Each number is 500 + 25 x the weight over its row's rms, rounded and kept within 0 to 999. Layers, rows and columns count from 0. Numbers have three digits each. The size before them is the row's rms in percent of the matrix's.

# up: layer 12 MLP up, 4096x1024, rms 0.0768, rows 3645-3671, columns 0-255
# down: layer 12 MLP down (transposed), 4096x1024, rms 0.0652, rows 3645-3671, columns 0-255
up3645 095:509509515502524489482512485480458483480490512521508510476501513521561483442517502520485541507463489524480522480550514494561524449467473530533445491492473460522477488490474466505463466519491498511505419491486494501483536520527486445461511530490464494470506511485514478496517470495502502545509503514525511503512502475471504507500524500477522510527469492472513492472483510511492537490519505511518490511540507515505515512496562507478499535515444502474502497502494501440515520504510525499489511493475498510487490501508525491526473543528524499500458477466490514531535454472488518509550510531485512515469534511497494490505500469505484476468503511532484480516508501493519562539493485421515521534514529559514437484498490501570519476533466527505477517477485488499525481512460503
down3645 098:449492492507491508436501487484506470514466504503502490480437499521484492495461483468507504476461513491527519516492452467497492500495515446496533504494501486479483471449501480524511478500504508487536511477478522488495490498498446432525488502470483492507490511495510510498492527497493487498482466467482478488475560488506445465485469459518475520512484499508480497464516488442475515525499486495482542460485493478462501491516472495504474468474519522433485462501498457474484494507461478489518457508510429464500476452429535487478490471484472513487524471465521512513517512512461507470458492430493466499474530499514462499490524506482512476488481464511474490537450480462504496473515491541491520512505474484445471506476516485488480481490484495553477492518472500501498503472521500
up3646 095:510506495509483519474536472483513531458467509504547523475477493523513493474520475485518452530541494480477456487476500522490482458534495484480521461488462513468501470490516531483473500487490471518491510473492495568515481529494518545480499517493453525514523505471437516480485511472492487532452517533551483507473523448489484449498505486477539495486497513477474529504505503475481473553504506524494529486502550476532499474496500505495488480496506496491451497546459518478503541478507483502522500459459506516466506513511483487498513499458495524457481520504523509503510509485488523501509466540511468487535504511509504498528458488520469518532464499535479493467491470479528453490466478514501445488444532508516528524525541492425515491485469484537491526471550519525490477468494476
down3646 101:483461505511507506496458497494506513488484472490476463493454493495480475467496457475477482495497454532489468474487472481520486493470472496490491535467506499467458526506494461502451465474492476450498502489517469458511472494448455512493483466475501455430447468463454500476509539510469475464532516502496468459503472488494497505513445482471482519473510483467476464510497514506488505482499487506477490515483499498504499511466449489475494473471509529490501477468494483512488502468513495501473442493493490457452510507487466490483483520500507477520478505519497484500492497509507503529440475480485476480469445494533511515454509482500470481442517514488512473489469532470467429477512492471498517462523437500514498457467445499484480481470517458492488503431458451487473547478480535
up3647 100:503544470492535494530481492505524465476504508501516499529513512471501493492509507488475501484521497501508490475470499558506498479535473509475488505478524474498504488504506519514523472499551526479486539500508500455497515519481520506530456538484495447547543493488491535526504514460490508514504483524501531496509514511494517518479491492543511500525517499484478450466473502467463512513452515498512499497491467483542475523479538489530471511543467506508512506529494486514521478492467524532520523487488550535505517464473450522488488505401518522527498505479499505527471517440514548506512527535502531494465495515479498510534502481537448454505491484515533511557502502481496491474528468546543486487516543501479484494505494503507493499492512500488499534495480495527481479512499485
down3647 099:477501462498461493532489491484447478539477512510510519491505513441486504478449505510492489518491466470485452482489486489479518457502457531517487497502507535520460461483515538517529502486458515501532520518482523488472468513517490466491478465470502522473491462450480511519470473496444530523493470495509536526479471452508503470450504496518465492468466526504502460463456487489484490494509479503490469496505473494513478482480495523483486473496473492508503528500484528525480503527507539499503457446507443490484491507521541535467491505453430510481505508525503477473457528459506477454467457461520462514507503468478497513511538505536443452510508516520480478494517501462527476438484472486488511490491493526501517476505484476493475489448478520496498448469495454470467498497479475
up3648 097:559474485499492488550497501472490519475489513505520471535490478505517514469560471493525480503485482453532501496543461530494468482506544531519467536523499532487530457498488510438515488517552508520493483490511502487463527508449507540456529474506555512485456511520437510506514466475492539504456474473520543513507501490544469532485538513528500483480468507530502472499486512451471527506492508513502509538504512493483506531525549515502527470512478508537482505476478539485490502507501484460531514513522484521510541488517462535519468529509495505534489470512514489513481485532454508470461519499506503506512474490506479527487447478487525453491472521523523518485456495440504452503528521498473477464513516490501499474515492445516477527498507489463413462546480528464515490521486482
down3648 098:509517492479464462522494449502501495537498528501491507483493495493511462452529465481440493464456466459500486511508485514468478483477446488501447515487481470507471463489499481538510485482512439489492480494501510471506493496514502466510506466438499466485494492481476497510509531503544512477513495480471527494477471487500466490496474491481470507474463475503479509503520493523500512506498481480486508462464511435491491499455480493484519444432471463489474436524521444438442473502490475549483496484512450485505507505486464535485459457516502491497495483481491469498521469494499512494482485488495492469474483508542500487481533430483514489516516480459496491509484500503502480488460498496474470484514478483470462533450540506498452478517489470488466472483449475493495477501488473
up3649 111:518468487536517490563515515457529480476511473463475468488542503548520436467521496477515490498521466469511500493542487465503520475483493507482461503510517438509493466482461502520504472493508482496487493506464479448477512507488572513523491501514479454512494497507516519473521466527500481481496498498476550499518500484516479496461497489540533551447489489478504456562501505530491540511503518528538477539490524522504473503484455516453516472517506509515519501458458453527494505506484496494491497499516496528500488488481447500522484470501503521513462495517540510521536514488486458474462482507514471512511531446470511497520497546458471516510515485498483489449503508537489516477508524536530488495486512492490505502526481490500529517518504483529464480517455493505492503500500492
down3649 104:515473487517483507486480498462515482471500501493472505459482510532478464471521421510519503502513502548487488498516488476514497443548486456512521499469511493483505492483483525529482517453472483485523490488483476521501446498524505527486517510475449482494464498454491519488493505505464521452503546474505502474501523473486543518460509501482491507495495496487408500495524483482528481552563531527527514528488534489516487514494502503475487513485493490467519474529468455493484503497484499487512503495465514506547479466478471465508482504480479513518508520537518503474479495494486463455494532509503516505470483488501507496491514458521498545477515477498507516508472506461505535499507535500535488485484491510516521498541510483456509522556509513484525487524464478442499471498493496
up3650 103:551471479483476487510481512501518472487517533519488499471517507495524517471464522517461498471455483515506526480522518486522476479518517476467490480444475526497484474457522516562525482540554494529490499498493497539505524466507495498515487508489527476461474510494514544504502519510507552494511490471453499496511470489507507500502491462472452544517460491507521477470493533502550513490467509486471510516518491524496434454500477489526508490538492505474510507497473525530452498505508534496518527515507472499439492516495561488501488479493465461466481519565516518497554506490513512463482492492478467489513505523511489469529538511514538507536507484497528493514475509538484495514512462464529510487507458528510516540518511501485505535498478521531498459492539475491528470482528485
down3650 100:515434508474501458494454521485471488511481485511507559499468527500477525517491517477496531480477465512496479525506517480508475491460531505519518503497525493530475477457453520459537463499483479518518509538448480472469512506529495460485525486510509501508503513550468481460521475527479533456515463491494451523466517509488472478508489481505451505504492512488503496504512472533517465492507541537499473478507498497471456506474519474508498469495470509505523483495521471478516562552495521519487489496522511463471543479463478501464457489512505504507496522528496478483486496464489505501524499458481515447458514470489513483459472556512511514478469455463502478477503480518493464459522517525485487532520533461491479473507514488474535511518478494507495507503507563473541527513525508
up3651 100:510518508490545518480522487481535490460498489517504484500449504570485497522526543512495507476536519533450450497516505473428479460480497494485521510480478484522521494512459531507478466393457526484505526506544509553537479510529487506513462541496525498523523511507475497479495477476501505491502498502538511524518545540503511506536522530531521498552491498482493486510486514512471517493528497509513497506495532520507532558507483466468487504480498503503508531491521472474531482504493516496494520489514550532517545525435522518549471541458534522447479459530454511463501531472511545554520523495546496476442514518518497516509511497511498490512500525486517528526508523499517514489488524524469480487528464503479517481494502502497501473494486511475490480569543450456558507502476486
down3651 114:487514480505520533503495480472521530512508508501496530506505526493510485545513514511457448498466471527497513525523490492497493516496546519451489465490520457499483476469484516485513449518502551486472460529496511514480552529521514500522503506488532482460514477495523552466489501470485486492500479520484514552477474539511512492508480507497508468510508451490478507485457522527431500489483470544512550523471500532508484494452467468425503513528532514456535495477519523453497503541485529484515517499479520486535461548497506495493490535492448517518507458531506520457471486526502481468444451523521502459443510510482463491510495491480484504490470456507485519443464524476514496515540501485465546472463522492534528508484483467486522503506454459520470527473482504487523488488511504
up3652 094:485502523470500501502500492472470491520496507484486499496457511501494485454507486506472504466503547468468514492467493502492482480493490502527469490481518545519548447525523491514511489454488495470507517528519505524481503503495457464454513496466506490496541521540496484522508543489492488550486505523526505531528454496485519509485512508480474446491480505497508520490507506502467514485481548487488499505496477488518433475523513504520445511509478537489564550526479502513516521525529537467512495504485505489484501537521511488497455511489525525483494488493488482484505539445483523500551496536516494485505497477504470510490510492491482458516485547499460481470512524480536477532501473574533540517484575519495499486497519476482504500508485515498468460514500525497478495487471510
down3652 099:483505473472470502480462489481500481500478503521480433454532483487480457478501495492514493497473474468496443502477511496477513521490472493460479494498485488487486512511459463515478485499450521483479485469518458510483476499490500521467485462513513495485522463514472489492521482435459482458508475435461495468485493482513486496517512495465515499520482504519478483503510496464510488506502460506481513477482504496451490492487466477495490477502481503495483477507481497507477523448482473486489487493438445486516475510459458494495539437487474491496466457485480479516491511479500496473493483455487465452441447506530465480441477470495517462458470463532512507507463487473470475463491524503477495490474480498482501496491441487504459476475499485502492527470494478465485498487535486
up3653 120:525490508557505480508489501531457488490474503522528445534490520527480489489477523540499469495481524522502487517515504462489497476472500496507552509516471497533494485501553533564478488477472516513483528495482485536532473475486518501485471507563508451472485513521539543493514512496482499515475536525497537507533457487497526432495507528503502485488511512493496491544524503508528483464556533504508457521510492524447461506522557491542526498514494478497475494530489528516535492530514478506534540467470498489502501502491506517508521523507484475462508504534497541477451520511486518488504499468492450516496520509444511534471492511561487473511518513482444491518515440473504485488489470506460491556447480520530495539530520483508508498497536505504508466543497464525499478506494530
down3653 106:488498525474502508537501481477495480514489531501451477490516530481457474508470563464502473538507514527501479534467524482510507480500502455516513506505481455496485487487513553464522520506520491515442470523479489522492445519497496524480494480499458445503494499467486507486506505452550488503543529503466504503493516464487538523462550486518535522472502545512516479499457512480467451544504487543499456459479444516511505496499473545491521495521517471530494482526499507493514500489507502486496523493517502465513538478477451506519430446506458551484524518497534510488484526512509501519497517516512469509499511517521515520504496481519474506450487459461495491514498526481513485434535532490526505482511461520483490475492490497498461492497522504461520523480475482499503483508519504
up3654 092:543510505523466524492476521530507515515502521528467534468484514517480505545514524489490467506485492513541521489512460492515447497495477543505506535482513505464519495543514483464524473520525482501509542494536488470547504516506487507549467474478526524497508486489470466498494509500460490489535507495480484536452495467510522513519522519498515489454493460476495490491500500522468546459536529473513450521508521513528494484517514529554547543523467545512537521480551492504521477490454548524519509497514528497445505495477499458559492519514550510462518482495533557505509501480521461546524454488485474493520551470532467524483507491490539508495528527493506485510507552483457505547526520482537497535482526543511479487494472475548516549505460474518491504522524513497487481501463509
down3654 086:479496510504503498514512507506502476466500471498517461476462471513503506453481506490517472507504574512474501541458514500502486474508461514516519488535487501537512499493494445474484542495488467494537501509527499516502494457504474538465499523477489521530523502463494492486457507502484497541459505543483506477556509501456501528536509504509502513535485510505501500504537478485523497499481481495526531490470483445472490460531499492459456505535541523482504493466493454490481483503545505520519517490529510509538490462489541477499492506530535511520519533489496469498542481514467523480463524501465529477453503507471505487462520488452475501531494510514513486528523496491492512543531529484466476480484508484525512530503504505521471518480474493531487496493479484499541516507504485
up3655 094:489480481493487507544499514493487483482490469486526473509530482502518504508490518547498496470504509513457510469502473500476524491443475547494507508543546485447516484518494491486513477509484516503491468525496524486465492526500534474522472475530508538501521486462506505471455523536526483482493508532477481507541454504561504489473504440509482456469507553476435500532497479509529528512485461464491505524497486494524451484495468510490468475529505511472499510519526506506525500484495483464490508544469523523536506549465520479512505492525547503535515486505495497502516526515473509523460478531479500496537501514501506500519514492504504526524524493464504530509510502450487494520500505490529504484508543542532536527523528475457543477496485471498428550549503476488498459463455514
down3655 092:493482496484463505514516483496445480462519471493491494489498487511502516452500513534464428471499458477503489479531471517469471508523521469451493448466479474473500502513471489459493539533516529451474530512488495521416486465519482500484513495498463549460542509451537497479487503461468482490477468458513490530461447490487539485483495520511498511423478490507515519458472518461473461522519501550487515513518488475491446512515537469522495512475474497483516492477469480478502536508511470529534481485514482475494518496461497476457479473483517528472472474544484525516428471494505462490518471498477482492481489485473484515524477514478540530496510507510460496507499499489512513493502492516484440494518456455484467453483483530500503559512502473476491494439474507495502526494503494
up3656 101:539493459489504452490526485513514457540426512529473463474515533475494527517524448486487463502477513505491528500500495528535501463498539539480542518515500476487480552503439483448509505461505504535470460458497524505493500503526528508501472489553520484482496487496503487485498475489503465492555481477520472472502461471513518475473514451488506468489488510477529502478531541461502543485540517493495492478484493463511491532491507485506517498475482507505521498557507470559495453527478520529467464508509511535477508465491434482510553540543497520516522493495493487483497514492476532493509499522495506478498459505511496493554490526481481517519510497516498485482446546491534473529457546472487474505469511524452452477554511456498503523538552482462507480506489520474514482492506545
down3656 111:494500489512506509449496487497488475514515546494455502518469523540477517458513542511511482541544480490459467520495490522502515526527510503550482498515471515557469508460462492520519478493498463491445493525459473457424515509469511507506531537483484506534489492465530529493492497486515458501491488535504526491489531470533498521473506482494490481492502510490493516468508499498490479484428469477472472461503506513517500516521490491457530504510525503494484517496515470509535471485531514515515526513497538536500472468510457477503505550505499499545526542533490515539455513431473497524497520540476504532472522483513508513514516484490524477469522485444493512453514491524516526490473500509467488462491474501506505518525484515486461516485517486525493467485556507461539509515513487
up3657 104:490521491508551519514457493503492516530504509457527552480478508493501484508498496442456468515499541503484472499487429518462489490517516547508502482520461492490514500528531507511506527501506513459523486536495526481542461479489539540493485509485491512514498528493481485454470562485495495485518505528502485483503521517461490495550483517501494482506499504486515530516495495473482506475488533522526475493513509513491476516512557513529517482478475531493513491503482464541513508492489488506483496484515493447483498517505506481518466528487490548476502528468509487452516472459499498479551535480507499488492528486536485470505483483477513500480507529462509508502488473546474525510553468490503532521492515503479494513488548480475481507469495524505529538479494486490529479505474489
down3657 108:504519478501541499482447474485494443482484462498509517439493511524507523507489514487504530468515497524494515535423463481469462502495478475489522519470518501447434502499480456527475521444479473485489488503509479477483490490513488446478474518500519506500465493478486521490456476458469476476455489496484497490491511496522487489444486507483472500457489499523508494521489506498517482478468495575499515491481464509495520504502491512500491483438480485469516511518454467507526465526457466477507504496521471482487473490503463501496492471472451534491517483497452505465476492504453501459462495489437479461484489480470476536475504515495476459487513477479471481482554468485466468531491486439457466486500500491489495488435533466527495535493501519498508490498500524479505477434512486
up3658 104:500544498513514481516528500474509505509517495472491512479513539500493539493502498512502513489488493507494447544483518511525520472455469469523494589473537521480501514490449487503503461465511528521493492498554441506524480509527516517511508492531559526462483517482504475481516529534511475513518490553493471467470533480495475459498494547503534534500522486510510477481481466454474496515512466504489474523450514505517475483481481499505509508472524483525511495481539530496476464519510498517522518468481530530522457456541471499496491501509473494477507570480519508490497488546517512462496482504519474491488477483534507478516519472474468490473497493488495460499453493476498515439482557517517519502492496494505509491502520498478529543516473497488462471514469505516547448503491502
down3658 109:524496478479502479506487516521476522528486470498497489461511516499475533457506508475503517515525490479470512499462507520510514513504542455476495544499459505456514509450427484536543472464509521518508469470493473491520523532478505495507471460490480537489474497439469448506483511508500485524458463515477501496476499489494496481440517531492527526452532500483524471494475485463484509484513467523490454483484523466492459509542537516478520541463542507446501486504463509484462502515491472542530512481482507496492497485504487485484528511462463528511478512490466522504452456486503522457492454514481496482517430464588489490477492552468485516538487532476525464514478486487480468495522488490562465482454488506487501536527509492494479536508523529523450519481508537498531455520463510
up3659 112:519523479493506523534476442565509515526492533463504504515493483496547490449511481502547512496530495541490506495482456509513491540499492489449490492488510563508456525472491532475532512495539524498485544499496468461495480474477493520516492499520555518535512524499545490495543456487488469495538514461490490499530482496505491502530551500513496529484500494496503527501517514499553422471468526477501444506507500480494467522532498522506522501474494535505511453478498484474493530503468469490516508532501550478512537525518494496490540477483523517500483473467469486446484526488531511516452486447517486480455545494501469524456524458470534494500523441505481521491513512518504485493519453451503527488506508477486463510523498476507505483501519496491522519531507515495469462469536538
down3659 110:438473536494486478512520479503524484494512470490509466531482485536543510507511480492464465447506538522493465518511503468513479458519481540444537502502524482484499533469482526491448520467470512475510505491523489480479497510473479506515485520482505459515465441502493510492511516481475523522515496480468498501479476499458527506475503467465477508493517485475494574532499517470498477489492495504472516501489498505484524501467478490515543499520462540523485481533509525484491462486521508482478509459530501463478517540499496481509503492560477517452494484545486487495510491500484497543479480477521526475450490497509538523460490470486540475506498480530504467492480500537528490463511505468528502482526521484484519475473515448507499476496498451488508493490479471478506500504533481
up3660 100:524516460520494470517484534497503482484493522479492469522487487546507504501485533466501518504489467485482516488500500496536537489485501494487503480474490482526523514506489477484542475484473495492505459499458500520497512497540445528461453502464518482496531520456513440512514513498459477482532508498530432462533508564477496488474489525483490488502465508502521484470540502469478494459492533486532478470495476484484511476522467476475493549543483511483507490498549505531512515556516457497519521513489491498551507534472448451474497477502529527454519528518518509495509458558500506429522504499501494521444502496478445533503511467466509498466513515516523471535511483444518510488455469506515509456510516480485508526473506452525494453486491511487554492500520501515535514495517481
down3660 096:496491496500528491486487513479501516483491484472480498477504472519530491508445518495485491484465479465491507504504458483484460493458518434530520481463463483500524507498454506527487500545519456505488504520537504500492485488490480501478472463491485476490488475495484480516501472485519467500485483475500482469474480403513497482504511465505491473466524507489457465522519457523502530497476537505511521483499457478483487518494521520519486506488522495511475475516478524499537480468497507504546498473453471513494495448469494476496444444505498528464468514513519493501491476530461529430526500490506520533481471508513500509513480503490505497478491505507499502484483455511488446528480557539505461502472482465461501526520473482497509490512532505492527461464498490484486536433485509
up3661 093:508510478509480493471519538505454460464502509501552463491479496489489467519507488498480457495478524486509491503513465476480463467526460482476498511491470504515492531484531487520470478490541501447481511487509521497540465534494511478457498520515510509500477492509455480498523495472476536489472513527526491540488510487471478448505503517493494477529493452472515479517515452530552497484520507513504515468466516467544473491514535534498448507430569491493500498467503519471517500512508477489459503443470459513520507479525540450497469546485543540509524537496519468499492546512489515479521501454542466489449520499459528467513491530522498505528507485495505539504466465518493440517485516518534457539543471509503487451523475528517491513515526474510470516481479459476499530507553455
down3661 089:485494490483498525497482450503479496515520487495491480477487497492504490468518498468510491503473447493516482511520499494490509503480503511468510463515476501507490505483528507462472535502476520499492519544486479523487486509507514492480482510469447455495507507517497510488468477468447454550473575471500470477489503494446492502487464519473502517461512487482541481471502447489496502465502512503464477471499515431461494474487474483489465527498490484507480474515464493511485475530494488495515503556459466488456477515511449517483504512502470473496472515509521459450508572499456469485505482485483514492466507501460509518461484504483532456488466509483481494500471493496484496456529485503500513462493514522522472480506519518442474490507512450483487518529480494495488507503494461
up3662 100:459533502459461462507481508504543524487498474522483522539510495527469467486508492513534487512484500526484436501478515481493498546494487513551474517544517509479495467523487528484480503450445510521527513513494463502504497520507520488490503490516510505473523481495452515488469481490489529499481544501484485520504426530507502491527491506472463529534549550520520506504523529524500517444460502486477494500478478505497454493511526515519494512539499503500513480497506486531498503494487526475515452476523487484494525441443495512496494467515507468495504489520482518488499475555483457494495434546495511459507506509497496471485471493515489484524526504519523510454521463521516504471500539514542514495551545508477528527514503521510513517542504477515510509526511453480542519478511500
down3662 107:464486528434452508428477448493486493500490470463499443512501479492501456478522520487502469499508475474501514505528511518451483486516496477519474476487452492494526516462479490494516519545476501515495485479487483492507523498457472514559458464465481497479452442484506487482493440554459519514530492491480469461457512466472469491481476498519503490479510493506492507441526501479478483436511485516497504514491484478457504484477498491500478492513479463492485485481475478515548513487449501523475497507496512464483545472457526448491463472472500455501499485512542509505465517483510487520514496454492455498519488449505508515486466488467476511457507467493452485450481444507509467475488465538482518445519493461451473463521512465470525493482475456512496484477486475468498514495515527
up3663 096:528493494477499475494475488539494512534533488518484525524479514510489540485488463521478502492493525491529478513529494501460512502466508480495499499513521498516509521445483517469465454494477513517518503461503521498509495514497504506521536492520515489499525484545553544524486480509495503494504516497529484524538455499507545490524522515520479502527477497491502516498504526481493517480508526473503514493480537559501468508534494510494521467464493489524553555530531539468491486484460538541505528539487467529499550541504487487514520472487496495527571485472546509485495457504521481528466446457483468483485491472510456535516484510475478480485516536498484520479476506488477478507474435490513493521517528469463495509507526523511492485518484475501472524502568562528519517571469499
down3663 090:549510530480513514465467541496504474511513535479511503455492539492493447528480483500544557506474469522488491460487530540518522544517515499509481485434522475490537521545487503524515492516507511521460487496510492536496500498540489529468500542477527495489531497476498518473504496513508513499516485520507475525486530534531516501484507477465532443483498442491497443507533558475472524499502521499524460497484497466475511475443484503495500491518511502487480482462475511495540517488519487525484490488521494525514519480483528513512470478535527517528473473497451517547531510507524514517500528490474500462497491508473512537513506519533484467540453499516505497496529500508491496529507517465483519468492496487517477500469465497488508476521505514514461530520500450530468496546500489
up3664 100:513508502483477518497464407522496465457514515509472469463503484469457505493524519497512446496510504531571527522471463479490476502523511471477481504502512497483482489470468503494467478517521505532489503473511506527509472506519507532518512459537477521484483503528488480461512442516471504515542496499473462517469483515472521522523501481516506489496515469504548470453464509495537495488510511512481543506468558531488502485484450502520509481503476480472497497464453505486516474489470462479490506482482475448519483513487475504458484471555543513466518498546483504488507525502507456508499520469485505521496516536439499513519528497521517467483504524507520527508552559497499493475474524489497481503509512541448539544486441533495495525509476467481536474541507513488512460488476526
down3664 095:496542490500499518520509464515506500498499485491518543498493452522494456473546468535509462458511516519464521465513529477481462476470475518493485519494491501464452479517460516499519486502521456473465525496504464506509497523472484544512459474494463464478513487490499510527451515515510482496501504533481511504482543499527479505499525542488520541524514558439517514469515497507520503517526547474481508528495514532467520464530498483497486492452466521492461450546483475470483510479461534457557504512491450453469499469504505523478491520466520438516511497469528449508495486501483498478471463493500502505471502525469475492469461508504497492495509488490490488501468523493513483500502512511499487519532479500507495551471544524482503494499498496507489506505512447549488495448500517
up3665 097:495481490474524493507499479450494513521520487476484494497449478471477492532482517534496461535487464495474513540506517495486530513484560522510463503494517486529527483467499504478521486468499506512500537510526485529508501498512487504491478530474508467529520478489508456490488516460468512488489508513503475551506508516457502495468508451489516465508477467523505463532514489456509510517495506531519457472500508464475493495484489561498457518502540506508469463469451484496494481512540485514494487477500495517513464507500464529541499454501475470471471486516479537488499521479513470463473505505472533521503516492513520528467517520478517529497497524490445540473451530540509466527587522459484514510489500495508501509478480520484457460501445493485480537527475457469513463468489468
down3665 089:510490497570501468452477514515496454487494520523465489504471503498514486502492530463472509492494490469507500472459528521527515478523501485437481466534499450474494482504540462468541470514493509501482470489476500455494532463499526482487459489509489534460488483501496576510522463487512514505495482467506537446478485481497495495457491486495515450489488460511495446461521527484529455478474471486482525499462499494473503498491493468485495467498484510469514474511487498502516523505492503491504501505459453488484495526494500493458477501512479507478519515473482504486466453469492505521496502489479491509514509482523535524496459496514504493485503484460519555518477479454450519573475515534474529448515471547491482496515490481486501511508497481488504479485524521528478478523468483
up3666 112:505495518483526465507477473522479477528487522480447504524463515497505490511516562491510504515497472461464492543487521503515496502494491495530443477506483486476502516464491539498517491474463486490502445505563495537479516501505506523476540502502467511496505506469471513546531552474470552501482473514517528483475484509510509496502508493445495507496508524494468489490527529519520477526497543489529512483477477496526446480502484503486482486500544532537507526492503513491504546472496509492478501508494514503457481521520505529514487522525514505538482510512520497479517556471493476547483516499492509481470512554515496502512514511503506494457494490459498531518501495491544512505478477537505484560518525480548509454483555515496508509488466526534526522509490490452483503517543442
down3666 093:502495481446516461499529522504430490507456511497498486518429482512561557483503473485494516542506501488530478459513472543531506503456548501484516511485530462508491483452492498467509564472507509512500487518512452497492518514503486480511493506509466483495477543492512497481485520506483490481496498485514475484504486462507495501534471467503492474531539509508530494530473509474500496528475471468490487538474506517497529520477428502469510494485496505507495492500503476466518490516455500489531517482502518511464474518493467481488523487482472479475507499514495508535500490523482482478445495513513546466492494519521484475499468499474500507471466503489484474433526477488469518510483516477526494492503454476492534494495465519526472523505462530498541485551506469442492505502507453
up3667 096:512470498490494483514507498500466506497520493459477484512498498506479531491499463485485468516507461500479483498516512509537550509486514484531523505508477504473501475458507454513511496485493477456498486533504458461489463456499452485526535481564426498430509507518474479504527478507495483511473490528478487470501494513467513518487532549468513519448473496528495512537496525493454501478550540489474481514508496476486547475507490494479478477446518510490505520498465509499508501512494525510544485473512532484502500497476513508528523525499560538487514535524505489482470537516481499537539473468490501506540531530497493497487467515448459511493515522513488514518533518488474500529533504511524500499522534556524528496494511497567495531498500498491529477496487495442487526481550496
down3667 086:463472529518488502485467450507468479491502470475493501505467552503517464492504535462463505470455464493499519446497464501499479475450519506488516525506502482483512445530513523478506536479502522520497500491487492533503525512474517497475471442474519473534466507496507519469492536520503501473485499477529496482535500522508492481473511518524470456485530484484506515481512441538493466534480551467501481520467463512493494501536518471493521499517494489462532476487524488518523504491515465505453462502519526487488535511459441495513469471449463473507435495469500459489516480463444501497530510540501470546503499494479479445502491533490502505514427491540489458505474485483470526474508511493488501511468452485484499527500480460472514465513485465473450474508566522494467511508489490
up3668 103:494515482525457448523465496517521487532545542527507501523508499553499540456504503529449519517502482518500523518513514465511523532535500503501494482474513515448534512506481478489509498485494495476520533461471511495518504526492479513451519516476513506524514523553513458523553484489496493471498503553487518478477494465544469493481500497492467537464489512486492499456489536472513488500526500482543459468490469499523527495475539482520531506538541473492507489450527478485522468516501481475500495544494553531484542510503499501461505483485491501474528487556476504481477542532503494459514526534502531491508491537505510526540518507531454504502512497502476479477511507493495490516498522482513542485513493476491525471486534512520477577498497475504491539522461519591516505495472503
down3668 105:451521479503517508487502500473526525499459499526440509488537487508470498480538466502527509473514523468438490520509467495494527493491490470512512488523521547526536520505513518481493456497483509494506488500464502549506469499522489508519503492490501506512507453467497467501553504480505504483500522477475502475549469469484494523509497459522504532445524509441531483504514548464531491499508530524474462506536543523548533470462487493488463469506470523504464484499479511518497496513494496510490480476466506520456533491469528497500502515492482504527478533471527521492528480476514465501537502495481501484454532549537472498497513512491510516506504487458509490558524537487488507510518519468515501493502474570493460487527498486504500486518549442485499464469518494453504528526535516
up3669 096:534501484512520520534499526544511492476568453537493526539507511504507503525541511487500512491537497502495505530531502468505479479483514486504490463479526513518455490521495517488481543561462493500501448464500512501527451465493486525464499491520488443511506466548486508465504488504455453486525450489533487482461473508543492538499507495504492463511503486481498507477512470493495577515480524501508512529492499535530482528479466461512537528529530521495523548490480498442465499531519451527505511494524495521506511558489480544489522467506520524514506497554494483495489512495517457499473503480494479495515460539527510513515490496478501497504506498494503514444500486533475513550487494539542523546500489498494477504492506513532488506472508524491511461477505525496509530477474478
down3669 087:465533519473513476500486535431507467506458492503501508470472452500466481527496466511473475493516442483476487472506518576503474502527493514454490483484483493527532529512521495479477527466481474521458531476514462488496489469468471509475491482479533504506486558482490457480498530504518454492492495500469508546510453514460442516522490531473458516466493482487514471529492482500512507491501492472494504494496495503481492459479451533470494496511489522534494468505523516521463501483508483504454512485525531448513443502543511500487521515427547493512455505506501471507506514508522572481504492526504472515468529523466503500505505513495506523502509498453485481514479510463465509488491512537524547540489495494533477505485488514502489482504469516442510477516474518507476474504493512
up3670 096:528477497549516511496523533490544532535495505486525502453542489536502510520518488561517494478491503463504532507432465478526534500462533491512566482503483511522495478523524506523475482518473513512520514484488520504447475541522490504517503468474489475511477478498486511499545493463509537494476510462525496501509538531497522499488555472543482528499465507542506517475510515496491514501479480472492505530494476534544535472491537513515484526484499477506468457532462486468504497502499495500514476508510492570511505510498487525493497516504478501522474542532527511535491492519524513507474506469512428505500520539504475488462503475463532511553516486484521490508531522470516525515529486518504451517481506496513491446507481533554481488471508496508512482505506504542538456491464524
down3670 095:502457457491503496490490465463478484502477485499501453470504468497492455513445483492508450505488499536497443478463499522479489515471466485483480459493505532498526534517521523520487506486518487477503494476497502534479493490500556439464436508505500478492489519500483482461474507505494523451503503482528485495487499498504488529476502531486521462519482448503477477503518494492493510515527463483515518515439489525479445477492459472512486508509537481515471502486497434521472459478498489499478522419487525470476471481454449460485430496516509483521506466510570518494511507457495509491507471496503504502461485476514499476488497515484503480492501491478468479537526479492484500495496471506505466482497528501510466539472558490483461513506489507529501470483539497489466544476482510
up3671 096:504497473474487524452490514541472457503483501484501469472513478512465433525473502524495459473483464489501509505504528518530516510485487513501475510445498492504487476481507468474475492460481508469480526492519500522494476456482496492528480477534501512550474466499478519524532518493489500462500462441467531506506500535501497441480479462488509482488525457503505528502436489503484518457484432501545466485508465529497513496536534503481494535490480449507479491518495510447542466419498449519501491507478484460464488452491545488474511500459508494512516497480484499534526540467547502478544508506477501530483511479534495521495506515523477467463512478509496496479482510491459461501512490542537475525514491501502502470504468489497488497496491500543520523563456510512521547469469497
down3671 100:493518464526476485486484477488447502528492470490500468482520534516496468467504543464485471487484514491553514512462486520492496472503487496510509520457489469473503464518508525444492488490498487462499500512467502480506473429482463502485505477516509476472497518506471497490472528479505516480462493496523480480516480495506515533517514500480456519530518524465535514528465471473520481467458496501480478473500461467479456487491498514470489456489488496492491509474505486503497444532513486479457525455513469478466504485507477487502468503474492453512527483531498502498482517477517512472491495526496506460517501491481451508488503480484524453492464482501497450482477457494521502483532477516485493489533501500454528544501494454474500465457492455481471465494523485491513481501515448